From a checkpoint of a small transformer trained on Wikipedia: 9 layers, some layers without attention.
Each number is 128 + 24 x the weight over its row's rms, rounded and kept within 0 to 255. Layers, rows and columns count from 0. Numbers have three digits each. The size before them is the row's rms in percent of the matrix's.

# v: layer 2 attention value, 128x128, rms 0.156, rows 43-95, columns 64-127
# o: layer 2 attention output (transposed), 128x128, rms 0.155, rows 43-95, columns 64-127
# q: layer 2 attention query, 128x128, rms 0.168, rows 64-110, columns 64-127
# k: layer 2 attention key, 128x128, rms 0.171, rows 64-110, columns 64-127
v43 103:098095125148114138113131133117163153115107115173135160170113143144103144136110136163128192166116131130157075133118142176140111163171093112145135136132129131140153163157152113156137124118160113
o43 111:089088117159101140079102150121157096117121134163136161114114106145128199118119128162126178148130139119156093132118169142102137159148058097145132137149132114131144181163122123131117140106116109
v44 105:154159132093139091108122105100180112107130151136089165161095143119077108107093118117167133131119106143153177137124127143129164158173145129138086163146147107095127150127138128123137144133150096
o44 101:151136122099103111075116107099149114110125130174102158161109159091092130103108132131173108139136104167155140139129122138111115142168202109134088113112128144128135145143165112126150198131136115
v45 107:123125167109117097123110138033136147154134146132142166125105107135124120125089093127152201158164135134167134111156138150128150112107148145121149055118138156116130117138158145123117117149154105
o45 109:124144148144112109078107110066126123151117122156143142112143145133123158130083110158130179128148142152138126127165141133124145137101169132131125054122133123130125120151167130140110080147119103
v46 103:148160106129151121100114165100135091180123132119153154115113145140103146111113123148144091151125136130152099149134143130107131139180138075120123118142131137163119131117118141161115112183095135
o46 105:123136126108157104100078130104109094155109110126127169113110132111092144141106100114152086152152154106133093119159110122113099166175135086115120136133132148153114156125116094141115149152098116
v47 114:147062139104112155141140151127120117117124120123150144109120109161111141155154104126087090171069158142138123149133122111135130114123127157091101116082119126210155116098118131147111134113122130
o47 119:140118127117098159173164144124111129133146100128123107140125113135097125152141091115058127161086171155151103131132127146154134122137111160099112128095130147164129102076103122132116106102143135
v48 108:152130123106114192109119117134115099138127121103151117167155095089097105115105122164135148131127095123101127159104117105113141119113129130102165161101112163147170109162107125097130144192176139
o48 110:148139116092143173111113133150107116125157120106129110122162108125120109122132100141138144137131092125131133165122099115114127132106123139090166146129125142143167126160076104083108147149123118
v49 105:119147140132136089158109100123118106091097141137156096136111127100163126149153097123103114151102141126096169126148150070168150199156146112150112117102122159137142084118119080081152121121168144
o49 112:118153160131139118164144167120110124135120143128147108150114135105174109117157113109109123151085149132102167134134208088162162143137138132140137110101110168149162111123146106094127153116111163
v50 102:125151102144122128146143092121149128107138069112124091130113092112078103096108123153133123172106121118102103128103148136170091134137109154142047150157144119177108134133104133119131127103098091
o50 106:130120112147121145146142109126177122110168105089151114154107100134123081077120117147099103158141116129169089119076109112175109141150118148141102150161143107139115115116106174137127130101129073
v51 110:031137175135153145120161116117103135096142136104107111141133125167118079148122116120136109122172103133144113140133130089126143108136110133114122122113192115137154110101117091095154124085165148
o51 117:057156170131129144115202128116122131115147143111096109154132123144122087134119129113146115132149104128146116171120145096143142116121108126124113114122180109119162095114096105090144123074135163
v52 111:144152160138157105143108169131101120149110084123114164125148157128128103159147152141101137150099157120151088108160104140137125122125115100157090156098146136134164101132145129138112104117114113
o52 115:150145161141133100112089139128110119146119098101159147128135134164150156155148160114099140142118156126158111106159091097126154117143092101125068149145134103118143118131145163146109082124101091
v53 114:191149125112127113139100112158184129092137104128101103133142170085133097136125124140108089154107161122156103113138109125081157118114134109110108125159133115153149182127133116142126123142124145
o53 114:185151129107127142125144112167157137113120108109129114154121179123155093122152104106101103184085154155146118133104142111100151111117145117093107133149131147133151162125147095158145142130107125
v54 105:132112121120121125136135087110114166139099111132118086156108153125172098139113160130118117107120150068142181129108115105139129096131134106154133127158070087122124136118147128118123134165112201
o54 106:120119110117125117117109106115106146140092107129124108153109179156148101129131158166124130106087147115164175152103132101166144103114114117140106125109097105166119146116173130129161136174105192
v55 098:151121077142099112130171129110153125155151128129129088105132135152144089132145110157097159148110158119126106125125106146152097111085123153129134135093162162111148153183117132165146140083107133
o55 102:158147086146094107117137154138174116162183142133152093065152095154124104140132128136118150115125182110119080123135128168119122104102095156131138132116155138102135140203137145158135107101107122
v56 117:140128145133155090124168108098124107135140132145085112160131123157118067138100133122123135108099110140170106132138134097126111113134131165133129131140135105051138156120113116115123129102129090
o56 116:150129138157133100085150118109124102127113109152104120161134151163097100144114132131146130124108084164155093130145117083105117129145185143127114113123136141083116117140123129112156147115119120
v57 115:159133125111121099133123128136161132111133134154137128092153119100145137140137141139138139103128143112180113102113133141102170138126132167103103117159050095094098120111134146106139125077131107
o57 119:144134141135110115142122140157122161133087132166134119129139122106145162127103130139134146092095125129170136137116161151114156145113132169087113138132059128123113095124153129118162136096157126
v58 114:128134157140162153147121143089149117124102133112156110095190131159168113137145122110120081153112122109097108131107122133091130165112111131129097121126113164112133156095104124097180136098163127
o58 119:102111170118161151184136136067136137131103114123150113118162131140163138124150110104111115172113082129116130140111123146118100152105084150119118134120129148103115138104105090110182130089149118
v59 115:122140102133121137121148130194094131168147105073126128148129104166129114129164153141121164151175143147137117107121134142158129115119138181127137153102113173124197118129145154122131139131098131
o59 117:130146104156134122108155143164114136162152111093120101115183141155134106139171138146113159150160136117133119116110130195156161128121135165166164167116130150112176129139147158111126110142119123
v60 107:129130158183145131128078142144146144112117160124106161125154165100155127143151156106171112134154134141141116089179135118129118131114122090143116150126159106111100131122140114144088124118116121
o60 108:117115179143131149118074095156150124113119132151114149128136140140130140146113141098152119146155142145122133090185165110153165137099089105119128167135128128120144142104112127171086138113112142
v61 099:152130117158143095135123107113104142136111132096096131151143097181146156144150099071136133084101116136168130104135113128112142174145139101183137123216153149126102168119131121163098148141132134
o61 097:130106134109132090128126130103127156131102126124124146155121125173143123138156069072136122111125136115122156093162128154096137139143144093196096137159160143145128163132134113128111148138146115
v62 092:135113132158137119117158122150109119158127121101105130119170158110117118112143138142144139145136143113154123136115133084157109150187130123132152188141052121168116138154125112105158138103131133
o62 099:115095110139114127090131124153098135138166133101108159077139140121140117104132123128156125159095153113165124110145138075146110128160124120126148191130070120144116167174121115113145168112102124
v63 106:197159108128139092127139144127123151143161118152109110118091076113155106153099051124126086120109095100116097145146108143118173147078138127113108120111150129109109094148147125151167139161118088
o63 106:164144136111133105093151150152114168166179151162150107133101101130145118133096075112095089144123089106115113122182107132135175141100157132109110104135143120141106107141158107130120160156142099
q64 188:135099112130148111176100113130143136122101144109139125138143146142112144137149120131060135101103113149107118153137147086143144131105087081141134101132134089127144116169167202152118079128119139
k64 076:153160141142103101189132076144154144150103130127120164136106134119086124128103099132085134121138097104101131170110145102125100141110061112147149117104128137119160128128164191142118110125096123
q65 047:183131091119152132109129107178131138131150101186086137138136144149080116117119106114121118106075142115105092123105166111132163123096104153091113136086148127096172107151156074122146108161143148
k65 051:104173166161074137129133106112121117118154121101129129099115099127144141112103110131155128162166123101146142128131093171120106165161154139118116132121110188140134127083091101119127196098094119
q66 158:102153152153087144088153121099135122153158098127128114139116091131153111111117137126171116151160157108144138084121101167108116107152163162100144148156115153108109169098094110107142183110120108
k66 166:118136144147103152081134165127095101112145108123116112102118106116144122134115158132163131146144158126158150105149103164124121138152189158109105144129128173142101128102082069115139183119142110
q67 076:150091107120143097160132123151122124105101147109127145135160135134106141121124108114104136099112095156106113139121158094149112139119087100137139136096139087112145107142194152143099074128109134
k67 043:144138139129159090116107098137167159171126101157151121164097129118096088093119112110125109139104142117128105123078150104112109101084114111170166105161138115120151138138137161117151131122157150
q68 140:151103100098148106174108111150133144110112142128117160141137153132099134135133103123108131110104091136098115169121156092135136155096083098147126111095142101121147126166175156150112076133112145
k68 183:131123108103144098187125111118151142134114154138128136155140145130115137126145102122100126104123094133105107155103161086139135120107069100146136120127124084119157128163172183146117065140120153
q69 065:145137124082097122112123106100138102128136130104139180161148154155096096125102102129164144183120106143127107096122165112126128117112149127134178154112107119104153157096119127136140114116081087
k69 060:138130129137145078150133136141101139109148144132128093117081069144124172113123130120115106126179141103120150201120092128139105134147117144128116147102124129126133153158163103114129151114137135
q70 071:093118146143156125113107105108125110132072161104152096077117135163153129133124135139081175143115159139124115181152098129121163115125142104108131148112139115190096106177114145163106122130146125
k70 063:123134112120123122133095126146150157141135119154095184133162148165111136162141120125095121089115093142155135089165165117152129176119162097120115117138123148101121106073136149098146114130145125
q71 068:178120088157088128132144144117105100127144161147130145121093124102146084108129151091172127147152136128142084157089108087103130129082152123183152162125158125103159147148128125131156120099117147
k71 075:076089138116143116130140110168157106129125101108156088146163132145103140141130089101105158107129150109127147111111112141164079120180121116116095084157117127138143116101129118137098141118136091
q72 078:086103150121120112177102118107137125140081144093136111137126110127171145147151131147086126107162108136131156153118115101129106118121120075153140094172118104144105142140143218155083101107111129
k72 199:132112118121153101189106113145134138127100149122122141155141143130112148144140129120086152105114107142106120155131139088135124131109065091136146115113144092117141107148177181141111056135112132
q73 178:147103099108165105171109136151116138108098151124129131117138157126106145139141122125094139105101099152111125173138153090140132133105093090149117108102135103140140095154159144150115069138122149
k73 191:135119110111150109168122088129157154145110153136145140157137155142114134119148099114088126110112103132100116143102150081130141126099073102148150114132130088106155129152172186141122078136113145
q74 095:119148151156094158071139144102128125153160118125149119138124105134138114121125141121167115155148161116143130096145113162118130123156171165111149141150115145123109147107100092113134189128135113
k74 099:115142139145096153099142162121100106102134113121107105099121105117141119130111166146166134146140147126144150108147100172123110140151179156102094132120130182138114137093082070121142177130122115
q75 144:110149146155096147086155125100130118152157093129132115136116098134156105110113139119170120144155161108146137087118108160115117104152161165099148155154117150110110158094094109115137190113134116
k75 171:124139144149101159087139161126105104114137103121116108101114106115133124133113161141160135152140157122154150107146102168125113138152185156107099145128125174142100134097085070111148184125144114
q76 119:132100129107167112179104118156129118109103150137124138103127152120118141142137123122082139094102098155120138134119136099133143121116094080138101111117152084141141113139166148142119062131112133
k76 064:141138144126137149057131125133149143152127118101151154145120126137115101100111115120141091118142153110142155110111145119106127119128161165151166150159112162109125140122105127116165194111163114
q77 075:133148108168142137112174111116133122116119145112184120149112131118101073122134133136129130156122125116131094128118080106157159161143104125127150161118127118125144144142129177089131151112143154
k77 074:113100136171117085161131150146130140144150078138060120158143133103126122105090171109172161112128119150119120130126157167123078097102122108166129101131121122124134105164152106148126115127121133
q78 073:107134113169135153142143132134153132076113118117130077077099110149139151138123149141114112132131145129109152113131099146151123135150118151131096102172133147125191089136095142057155122138122147
k78 068:144122143101107121100104100124113121184152109116118135133151188106156141132144107147133147114117132130148101108134134106110168155100139119138127132127121122149085114094123123168096129114143073
q79 083:108127127057082129132097167123073131156149115165139177157070115145100100102128156141133160158173160132136106169100157119086118111118116102124119114102104139114144127162121148144171142130135142
k79 070:137145119160159103134149105134144110073139152101116107102162092087130112166136146110160124126084099128125097113146069151187116168129108151135114167134159099140101137111154108091093122157150122
q80 077:115140113145208148114143132108135114087124123078135091097136097115117086126132116112113079169129112146137129104156164114105131149149109129120155189126117133094109121152122148115145151110150138
k80 071:147118074172115107133133134135111150158114103168094142158110159137109145133089160155123202105134112127127125135095115140138094120101112119149088130123138108136151151133132126117130138137107134
q81 082:127133144135128135117107173127113081108112158121100104073093090101124123098136144104107202167120151138102159149143104122082124142147142137128069146089113135137125108139115140108134123132165132
k81 078:128141116142182138114124098147123177151145124145161158134183186150143121145149112160091087098109129142160116101147121127174153121105128111138132107161168157141137125059125120145094134109116094
q82 066:127096069106098115130112133126124110152078130117119160106130142176088109124099165157105143113142139131137099144159179190134136105115125098179153153095157139188129100168119128133134123137157129
k82 064:120140173103138132146103116130122131124196131098105127138117131113155122137144129114157112151109064117135103118119083107149147155152127147121097106148114116080119156106144128129120133170150142
q83 076:150109158105128137161181093130145162155168088152107184169100125094142112135107106127145098089102116099094096097092130144121099129112127108104154104128147123148156162128127139120121100100099170
k83 070:097157107142077121143130153129124128108128142096124081119127121135121117097172153136162134179182162116128174182132149112105131108172105174136113143105093137120138132145142100127113149133157109
q84 071:169077175151102146127141179117131113143107111103139153153140101125133144133116148088131096082126176115090103128146164112088128104143115115088166136159120121131119077183145114164106110091129145
k84 073:080151088104134087132112087139110118107126123148096100118109106133129095117137118153148168169137134133113116136094136095168098144123128115119107130110131132088183143097136127084135132131154105
q85 070:099159118140144124114128139104110144126148158122067118129130101098088151078112115112117145157124122130115126130122177150071089099134126126138162150114101092112094138151153134107124109111148127
k85 074:175118113147118146139121185101114115115107112148153142147122146125165147158151096160157114091117100114134107074117113109163133156133109151123110145118135159116140163080132122171129148116152106
q86 069:114139138131130121139138117173106079137146139120130130123101130097147099144089150119117140084137116121127128105127110140147132072141129193147125164142171134088138116129120117143179120155118052
k86 075:105115141092127106124142141100182139118120114116155137114144134148150143107109068134110134120109176112099117179135140099102133149106135096094144131120047128160138095101105123125111144097108181
q87 074:137144137094115114161140140086143134121138104099165123125156130114103115104102115087123166130128161146107113152123121083135155096148123100079150148129114139119077117156109145105155094112136089
k87 078:073139111144105131095116086154099109125097150135095125140087121133164176159104146125104132155150120125154101111119124148153131170109103154163152131132121148148132142118134127120096150111115153
q88 077:166132095091096126133133095139154067105093117132109135133129142123119151134095130089140140134111134172127137056136125104140119154139110147124121175127141132073100153103118155123117168107099106
k88 074:136133128165142125126124124115137178140132110092137085117121106078148097110150134136107116102166131084122119155110134145131106098127123108116108102117105125179147132166152098146165126117126179
q89 067:096148146121105099100116111145093120122098157158088130110181173146137143154089162101152172095114139123128146123113135115119103102124126165098105128142133134097116093097126098120087102133140107
k89 067:143103134128151155122134134104163134134128117087183120145109097147174145116186063109106095102161080124109072108154113121136164160101123114130144134129122138146094164112124141160146133105116143
q90 076:118132168151132077116131106122129138173139137173130175133091118155113119111108144138132164138151109124109124105081120133096131143153117118120170135130125122115148175118149171151149161131100098
k90 076:155122093107097130166147122099134149078115125123085132141152079110129131162125089159143112102143143114165152203142104112134118156120160157123110146116097127114101108134108108132136098140159147
q91 074:090179146121099117109118122114083096132155168116175109087111137134113122127122123161110189165108108137126168150132083127152109128122141163170089092110135117115151111139080133145143142133146137
k91 073:171082137119155129150130171125156157127091118135145153135147138163129118110107135087104083095142161142121123138164148133126160110114148094103150159148130129142114113058134130134130113146114111
q92 076:110179144111097161108101132126081160135117131127142134130122133114157148124138141118168145177173132140135127145118125070124137142140124158129092129109080141117169156142139097146113088121090147
k92 074:142138115099128130130153106121140088111111136145169103095103118145128141136146102102093115086089142101122089120127106165141121136119136096111124101160177127125081101112119137093145156139144081
q93 069:142129154129148179101134127151127080128098129125112097084097129099134137128138159188107079096116145094129090122144161149115134104121143119143150140110121111188113158121163173178120141091137130
k93 064:127097134138154123127110117152128158141111129148133145186164135146105105176170111110119160127110122163115147137127089100135133098137121118097116065125153156084156063155093125104108130110161135
q94 088:125139103168108132114153167097172093116156123116158088176093115126106123114112147155114164168143138143134126127143125098160151126146126155150158155136110103124173122163151178111133144142139112
k94 086:143125176083140083143094098131100119113101127120079162084160112122122147134047089113172107104094127114130101132109124161138112163120130106125139114132142151162134092124105102136119107125150135
q95 064:127083164102166130118140109138168124148125109145067130112099082163154169139125139126114136109095103130132147106133081127148143093130138157071108070127140132157137141089110126156119137184140092
k95 061:144144120151111144103145118122143149113142165135149181135148180125141105129152085149130094177156195127112158160156152093092134133107133122134136138147106154099124091141143131135127124097100142
v64 135:149181134140151128111134170111129105092134144117116149163154148154105097131162155126111168153116135133159119124137099106132138101093131113147121096117134097085107108102089128128152125112144156
o64 134:130160155147101091101124154118127107130146144110172155162132150173141169130111143094133160121097136128109127137122097083130126086097116119147100117123130134095141080124090084138108142135106170
v65 122:137113095141123153133149162132171124090101109107118107114085115163161116090121155100128100084101123121186119105132075090186145121144106171157127157146106157111093129109128124126125133075131150
o65 124:127108082121143112151158157136171118088104129088119113146107111116177118124105159104159096116096165123151119068126094109158103103120093153157096159155094190144133128142144174131130160092161132
v66 131:124124168102140131154102136106121133110133144100129147117145149157145119154165123169114109166174142157127131124166117135125146138113148122097121133162150098156172103125114123137067101138128141
o66 139:109113168095141109168122125096158138116128123140131172138154120138146109154169114172102108152145180105115117122143136132143123150104129148130142120118129101170181126124112110103106096143135147
v67 137:132109076134132147110149138142107152129132115114105105087115126173097164150154100082119131129119112181124115111133128083125162105112147146148091085131114131116135119109126131153160129130089130
o67 138:115084089138105112121171147147127166105146161099120149116131128140096144144105076093147119109097154151090123089107151111108155063101134162164096136066108135119148073109107109115131135154128122
v68 128:073105154146130122114108131099139126101134114095108108155169118119169127063116140101134131156169138146123156108151138141107136100172148116182112128121064135148177100132150135079097138156131163
o68 130:121139114169144167114128130120117111117120127112055077150167124113155136094122131134155170140165154155139163144145110143113134131153115103142110131121090134127147141106172167112106176129116153
v69 131:118110093118106154129076126125108170137139138147133119146185108136141101078139147111158124125137114140094097133108131137138056108118129107161082117109088138090173130113102111135142132162133145
o69 127:097156131125063107129152167120108135123137169142113119155153142130124117096151105123135157161179101134101114115131141100137100108124121126149130130140104110059117135122125065129188110148135128
v70 121:122136130163123109148120135100158171129164092136153083142113101123109135069099111113112168136148150165100115086134117117110184151131107138162173111137145140139104110123116126081144115131106124
o70 125:142136147176161128122090155135143155122129107138136100099127117135120128071106117106114132111143144143121128110122115125110165145120129134165163092148130127161127136137083170111132117126123116
v71 132:106154127107118154124141149148090090110095135139112127113132135114106097157135117154149121100096144167097147113162135153138129113148143150124123127106151145160161098104133152127122121093092146
o71 132:113134142088146119153093109159134134130141109141102128129123168100131121169123122119146107117108153113108143132145147189108121115143139133104130105123152158146176102115138110084126127115083151
v72 142:117114138143106118094113157132129149192121085159149095176163180106113125138111115143139119144131159163140143151094169123091157093104133105125114122097141139136100142126169128173092141100105146
o72 143:084120133117077134094117164107110127159121101159174140144143138134105097114140137178165107145136141162131135178126190134092148071121171106127131125103136100146099120133125134142102094116136127
v73 125:124114114116129099104115136145123067107126146097081157081127099145134147109144181156123103113116117155100139128160108125103134158089146111148161136114106145138098114067092122136104148132142093
o73 124:140107129102152089106135128142124090107153132081077134105135126101093130132128158128140132119113153127100135086178118145085138135094164117118156165138133151112130147060133094145117155121170102
v74 133:113142098155111129165136067079097160128142096186084146140148102151121131128119114141162137124111122148116110127173119157159106131090118136142146128153149119149138143133146131116145130175164139
o74 120:139157116127088097171107080111154145134141123162106150122116125149152140149135082133155124119111134113096118146150138166147151144066110140163144116124119125148117156158127147123152131165139128
v75 135:089175125117160123133161130149138088129140145128177121086149144111137089115109105137122093146096085152139092121133148126124105147147140145188124125145086084119121187136105117109118132123101093
o75 130:119113148146118110078166107129147113146135126130176095094167154142154135127123111105148097108096088180125085100152118093136126152171118129140092138136113098120136171131109073105104166125079111
v76 129:167140119146146134104145094128168091150106100160108141146139127156117154126125158112146069133153164111126102160122136127140151161122097121077144121103078119102101132099120104115123141120132134
o76 129:123126109126152121121132109119149068150107142113162102139096093150134157118129154109123099184156152174141132148152133101138110135094104139096115157157077150118124124100127132177099186133148099
v77 131:088134105142121098129134126126161083122140091122128138121132133109117165129168112111105118130094097188167079134126105109135127134113126155115149172175145112111144163108164155079135125133135107
o77 130:119093113152119093107123122132167118092119109096136125128121120104149186165147125122173097119079150147162079111099088116104146136113140117096163111174142140140161100147133182080131108124097147
v78 131:129121143133160123124137100152085122095126187127138121151135144131117137096103139138140111122133122156152063108115118119115135135099148094108142138142129141132173135123099131122145142105144084
o78 133:110115127133184127174133110142088142077129164141130133179138172113129111090092116152156116140111109127155072132125159152149120131108136092115163145133131134137173141126116099150134111105139090
v79 117:121074158080132108153089113151139167120087152124185146073145129138148136111089128106136120116114150134139156147129103161122121113089121128135118108100161115126102120147095120162116117133139122
o79 118:128097148096124079159129117147137147112094138123142130121137143123121132111103129097122160117143142144126163149154123164113136123115093121127125121111160099093096147148150052150135069115155113
v80 129:130120131146156145113165131099134098169130079157169124137107162115135117125119128161108167128121125108113133124145145128142147135159140138127166145123103118127137135146116115127159102063138110
o80 136:086095111118188144115150106111139097169154078153186177133118100133171098104145138165092148101098132119150099170148144109148121133152131154139137132073127134147155123128096148115132151122143122
v81 147:100142117155145119135109096129134128083148144132128134130165100131134145168109058116107106126089136107136134169144141112152124130119118100111154145116104113080163147126122142120106129137155186
o81 142:123113134156116144142138104112129111087118110115151071135161128121100149168119097110138145138120131110152131140169157119143156135135132085121146144157120104093145123127147169166121101124166167
v82 123:150104128179145118114132160127126159128116062105150111124126120122113098169115123137152078085130138112135124139104046127145114150132123125107143119162111101141137115171138104132095138192128144
o82 122:117127143130123102118131152148145138153125090162117133134123083123128075156123097097134093132142134100111132149138100096142132133110095141099130128155105109156124183181130108131120155149141110
v83 124:113102163131169122118162155144097121101078121129102116103160094081123139163138147125140096143077144142121112119132098158149107126170121150126086092116120140152083089078141124118093105144105178
o83 126:121110177104162105177122118125109148128097113165096134135140109082139136144117127087153125151113156111082114142128122155154123152165110165112116107136107180147089135099147083091127087129099165
v84 134:126144130097177105127102153101068123112101094094148138079156131099161154120097088099157093120162137151160109129108110134078110164133140120137087174067138138161109082135111117164099134100127138
o84 129:138168131085140103123140154103070133111102078136111161111159139113131112117141092077160115123177105141134118124138135111108097153159122145129123170085115106158093162122133075138118099062140113
v85 123:112130131158127121104132092124111102122091110096148129090123135144155123108098108095134117153109132113130211144093167129176138128136140104089111128120109147122141178148112095126121140151123167
o85 125:118129126160095130112174099117113095147114111110128101079114128144128099104092108113141162134134151129130174147117138142162146124158125120083109186129127139091139155118143083100112177134125145
v86 126:125169119133097117127141078092122126122123129142091108138145105120148097208078143146168170134123157161139138101103135144127085106130109129132123141132141135106116142120132102125143136130176115
o86 128:140166138151119150136110088134137151152124141148112117106107106125135117193087097144137133123139138141135148153116120146096052134140130130133121129136139131090121157111104115088160165110151106
v87 123:138145132123121106129168129141121131199138130080173141144113115121109136100109080091142063130086134173105150089125137125173132091120126119111143126072128142097116139103117121116153111118122121
o87 122:129136119147097116146157113121104128163113128092204108125085104122136133073119106103186074142145121150127148107115133133137132105151139101118181101132134123105114094113083162111149081133106120
v88 116:188135124139139138135141149099123136107115080142159191103138157134174146135099113123134116103121097117116138150143101125136131152108122134152096102104147137174111135105110129133059126105149112
o88 116:172099147112116128133149121115152156129148073147146178124147164144156128122118109103147152118136107138126132096127118121146160132127104119114139107132142141148131147098104083141092118078139135
v89 137:145126126097111086130142111136166106120151133156121129081124113190121107165106138081130147117142090103141126124134154133108090079131143142111162149175184138182141135120140121117104141153151095
o89 137:148088104123151101112099091181153131110154172131086142089136082156122110159108144142115120092116114091165118154122156146119097096135142124106138138108201124155153162097146116121091183145149097
v90 124:089147151122140126136113143113124133107173136115188179098121131137108147102144136064112137078169155125137132113148144133074155088133116146107173137146150163109131152118148135132103106142130146
o90 121:087129126144156131122120129106112126081117132116185124122141113112101116084114137096103151087147131120144152109152128115103101096139126168139145141142126153152128154125118162111090093150144122
v91 129:160134100140127166123146103105103137089129096203084138097099132129043159131118118143151143169165128128135096129124107115184095119121131118162110098147135125135124147156111113113084137118143163
o91 129:158135137124148147130135047132131132132169095175098157088095153167067149138126128125145155156163146128127093125117065139159102138109150131137107087160136141109157137145132117139141160138144154
v92 112:093131071142139135109142118133099076073134146097133137123106109152113125123115102153147109131105098171098143097110117133136151092140138120154155124183138136132144096106100139153098153081146106
o92 117:129119081106146121146114120135142106108160132165112156133145141093094116135105075148174092121081118099105114111126111139158118107146141164166122144162128161152178139124103149093099160099135115
v93 140:154125112111110135129090133123174108074111120121138154112138156114152121163114120170121132116164108098159131145159108131092113088108155105158120100110119096116111109088162132122138146167121138
o93 141:175088121116105101105114141098161131081086102121147145151193149124149167146137126178154116100135123137116118126150111092128134082120141090150114102077123113130100096086152101104116138158101136
v94 131:127129111155108125129122093142135100117142111158128130154101167159094085151133126105122119151141154128111129134122093143107136143139119138168149106090142132128153137134101126167129143123171116
o94 127:119166104135138093138144107133127071097139148136140128137085113116087096137133109113060155180150117115111143173129097105096116108130086153195127137089132100128126153128116140141136166111152099
v95 139:150129167127146126139120102144137118155126132107122126103112129126140116154115123114121119105153104178179106126137128100151094095120140105171112096109090155130124171116104119077156117121132113
o95 140:137146145136110113154151105123114125107115109101182168103114093140166125135114123146172139103131118138131100172123142120154114113153132106159146111100115125121103144112122093095162089136107133
q96 072:112088123112140157098152133129138136125157130113101177138116126160083075115104153157096083130175152164154115126160102098140095126120122119139127140140121101079107101144162141123091147142062126
k96 087:150145108181093175119103092163114138130086100156156152127143111053151135123159107126142113096081129101123118161108122145138108131120112167124154093121125123119095132096080126119140108095160121
q97 090:072126129185112160105119129106135138178152131134168181121150154146117137148187156093120104148085119128142118148131111124152164130135124113149135150128148102153110128122147091133126109083141094
k97 078:113136189124122132121160127132136131105135075139089119130086123122136100084103128113146101127144128130095104133092137134124098145114112116120112114090109157080125118127120153118128160141140137
q98 115:139158123099131104154143114105088087100089145086097123119100125083155131093091122114146123113147129131095119151108156112098117129128111129103087108089101121114134110127146162138145127178159137
k98 080:123114154122129146147115121184157138148113108126109132115109111123139121104111128166169121158136125113104137157078151148090063130107122125142143118143108099124111124133139157077148136119116163
q99 104:125110078177095180171110091067138158134144127159138139121129105138114136147150136172146124170079147151119137141129137162182138180125112110138138090122171125137138135137091107155115130138112177
k99 078:164110141115153122126082122178150122103097161115120143089184140144169130170107146154065133112111139104124113168177139140118151115119154105131117112128114120151136123169103135125114128154091130
q100 125:138154121137135076145119131118138119110105151119107131137139153128106138160106106106116145095126093152121101156118149064149101133097106090154150129121116103120154090162154170110106084138136140
k100 146:124122123122169095174145111144139134156113166122127141141089150132122140129116139107161117145148110113107154127079143127126086139096082107144110123125133109120119130123157209142094046118133131
q101 091:143167100132103139129176113130176130102155088131109083162109097147127140133142116105091119130076155120126123113148123156146174139124113186118106108136132114098153142094141088132093168164118133
k101 118:109143099148098174091155105100132142120137084100108134132146114117101096122111120132163161111161155151131087101107124159128118106137151182125147177145151148131081155131116120126117161149185117
q102 108:121108091136100206126136097114143171113111122111143111105187134118155135118100159154119138130130160113100122094158108172136153108114120138126169143134143160124121129092127095131103150112141140
k102 105:121129154132118094079128108120085138155107128163102122112112127127091140120147124156108135117147162134138112105156163173135146079160145149141154098136116176132103150132150077113131175137129133
q103 104:159156123134105119134162099162112118136152131191103084173166096159091141137123123108120167136110146133076129119162137147159117146152083151143169154113137113120161155117135098120097156113148129
k103 097:117133162131120111090145138114113103139143147110135128120071103114119130134132120115187122137153118125123144099049120163119095129142123128154145144162138134108102130106120093092124138108155111
q104 066:161071180168107152152093124082114142104054138104109127155133134112133142158139125128151128139102125145095136092130067098149115135108107118157156168145170112146114155133110152067109152091137137
k104 072:124164118129169119127169145154102115090134110157103138115115162129126164108160088116127114098147162161132135142154122163109140115142124114077117154149133106164113134146153129147080129160141133
q105 080:122127105228095119145148133147119124141157137134105140108133134098109138113157126128125159140115118116110145114107129170168139147128146121132169086117115136131112101135101093107176108121129120
k105 095:124095097128128111126102151104110105147094163139152145104166150124150181166150124141088093103124155122144153125140088118184160114151160126135127141169156102138117158084119102151090122090135109
q106 086:123121160049191102113144120177112072112122145091167148154122122147109097142117132125095137105125108171130106153161122097102094130141108136145099126092126172119075128148155148129111116186137143
k106 135:104152149137093108155164106093127146143117105123132136177103083109120094074123151130185129134143101110112121173076150143093078144118078144132122131097114143109157108132132165141164151152114161
q107 145:169123113119131100177134100112142139114087153103101096136151123125109151128122116108106143097101112141092120146133164098143118144124096133137118124101136122154161110129164141144104116150120150
k107 122:125152141165104110154141092127117133144121109127104144143116089108118120100123122099173131120172111153091104151056145142090106152120092170137137151144122126099147136116132176123163115125132150
q108 128:130162176123127090121153142135100085131130122077117141126077132080152093086143120103153122132131118147116124127063146125088112131135117150095085131146123147097098135139115170114148109125162126
k108 095:166106145097121112159120163139110138104127160138161105123138098083139150147125120126117125170135121133120158159136102157143130138131135115110109121111111120147166148141100125166110149104125149
q109 113:159092141115144142134108147119113148135100117138160165146136119142119141110162134171088140138105138115166096118158095143140139114093130080159117119094165126150158119141153114131090119139079177
k109 083:145141112182112129134160109173104153168168124137153095144144102174168132120126153115103148093092141096117151114160134095110116159125110110148099166116108118121147150182152150122094086134134125
q110 092:155081116113171119159108158142130135130141166097155118079167137101144146149131118142129147126107141141172156171106141106111130149102144104135133142157155119158098144159103175170136091128150128
k110 107:120100140156128119174135087130156125130116179139134134114117153154122100155129107135100119130073134133129151137159121113105147125093127070113126105093140079120160085123155157103085101104116132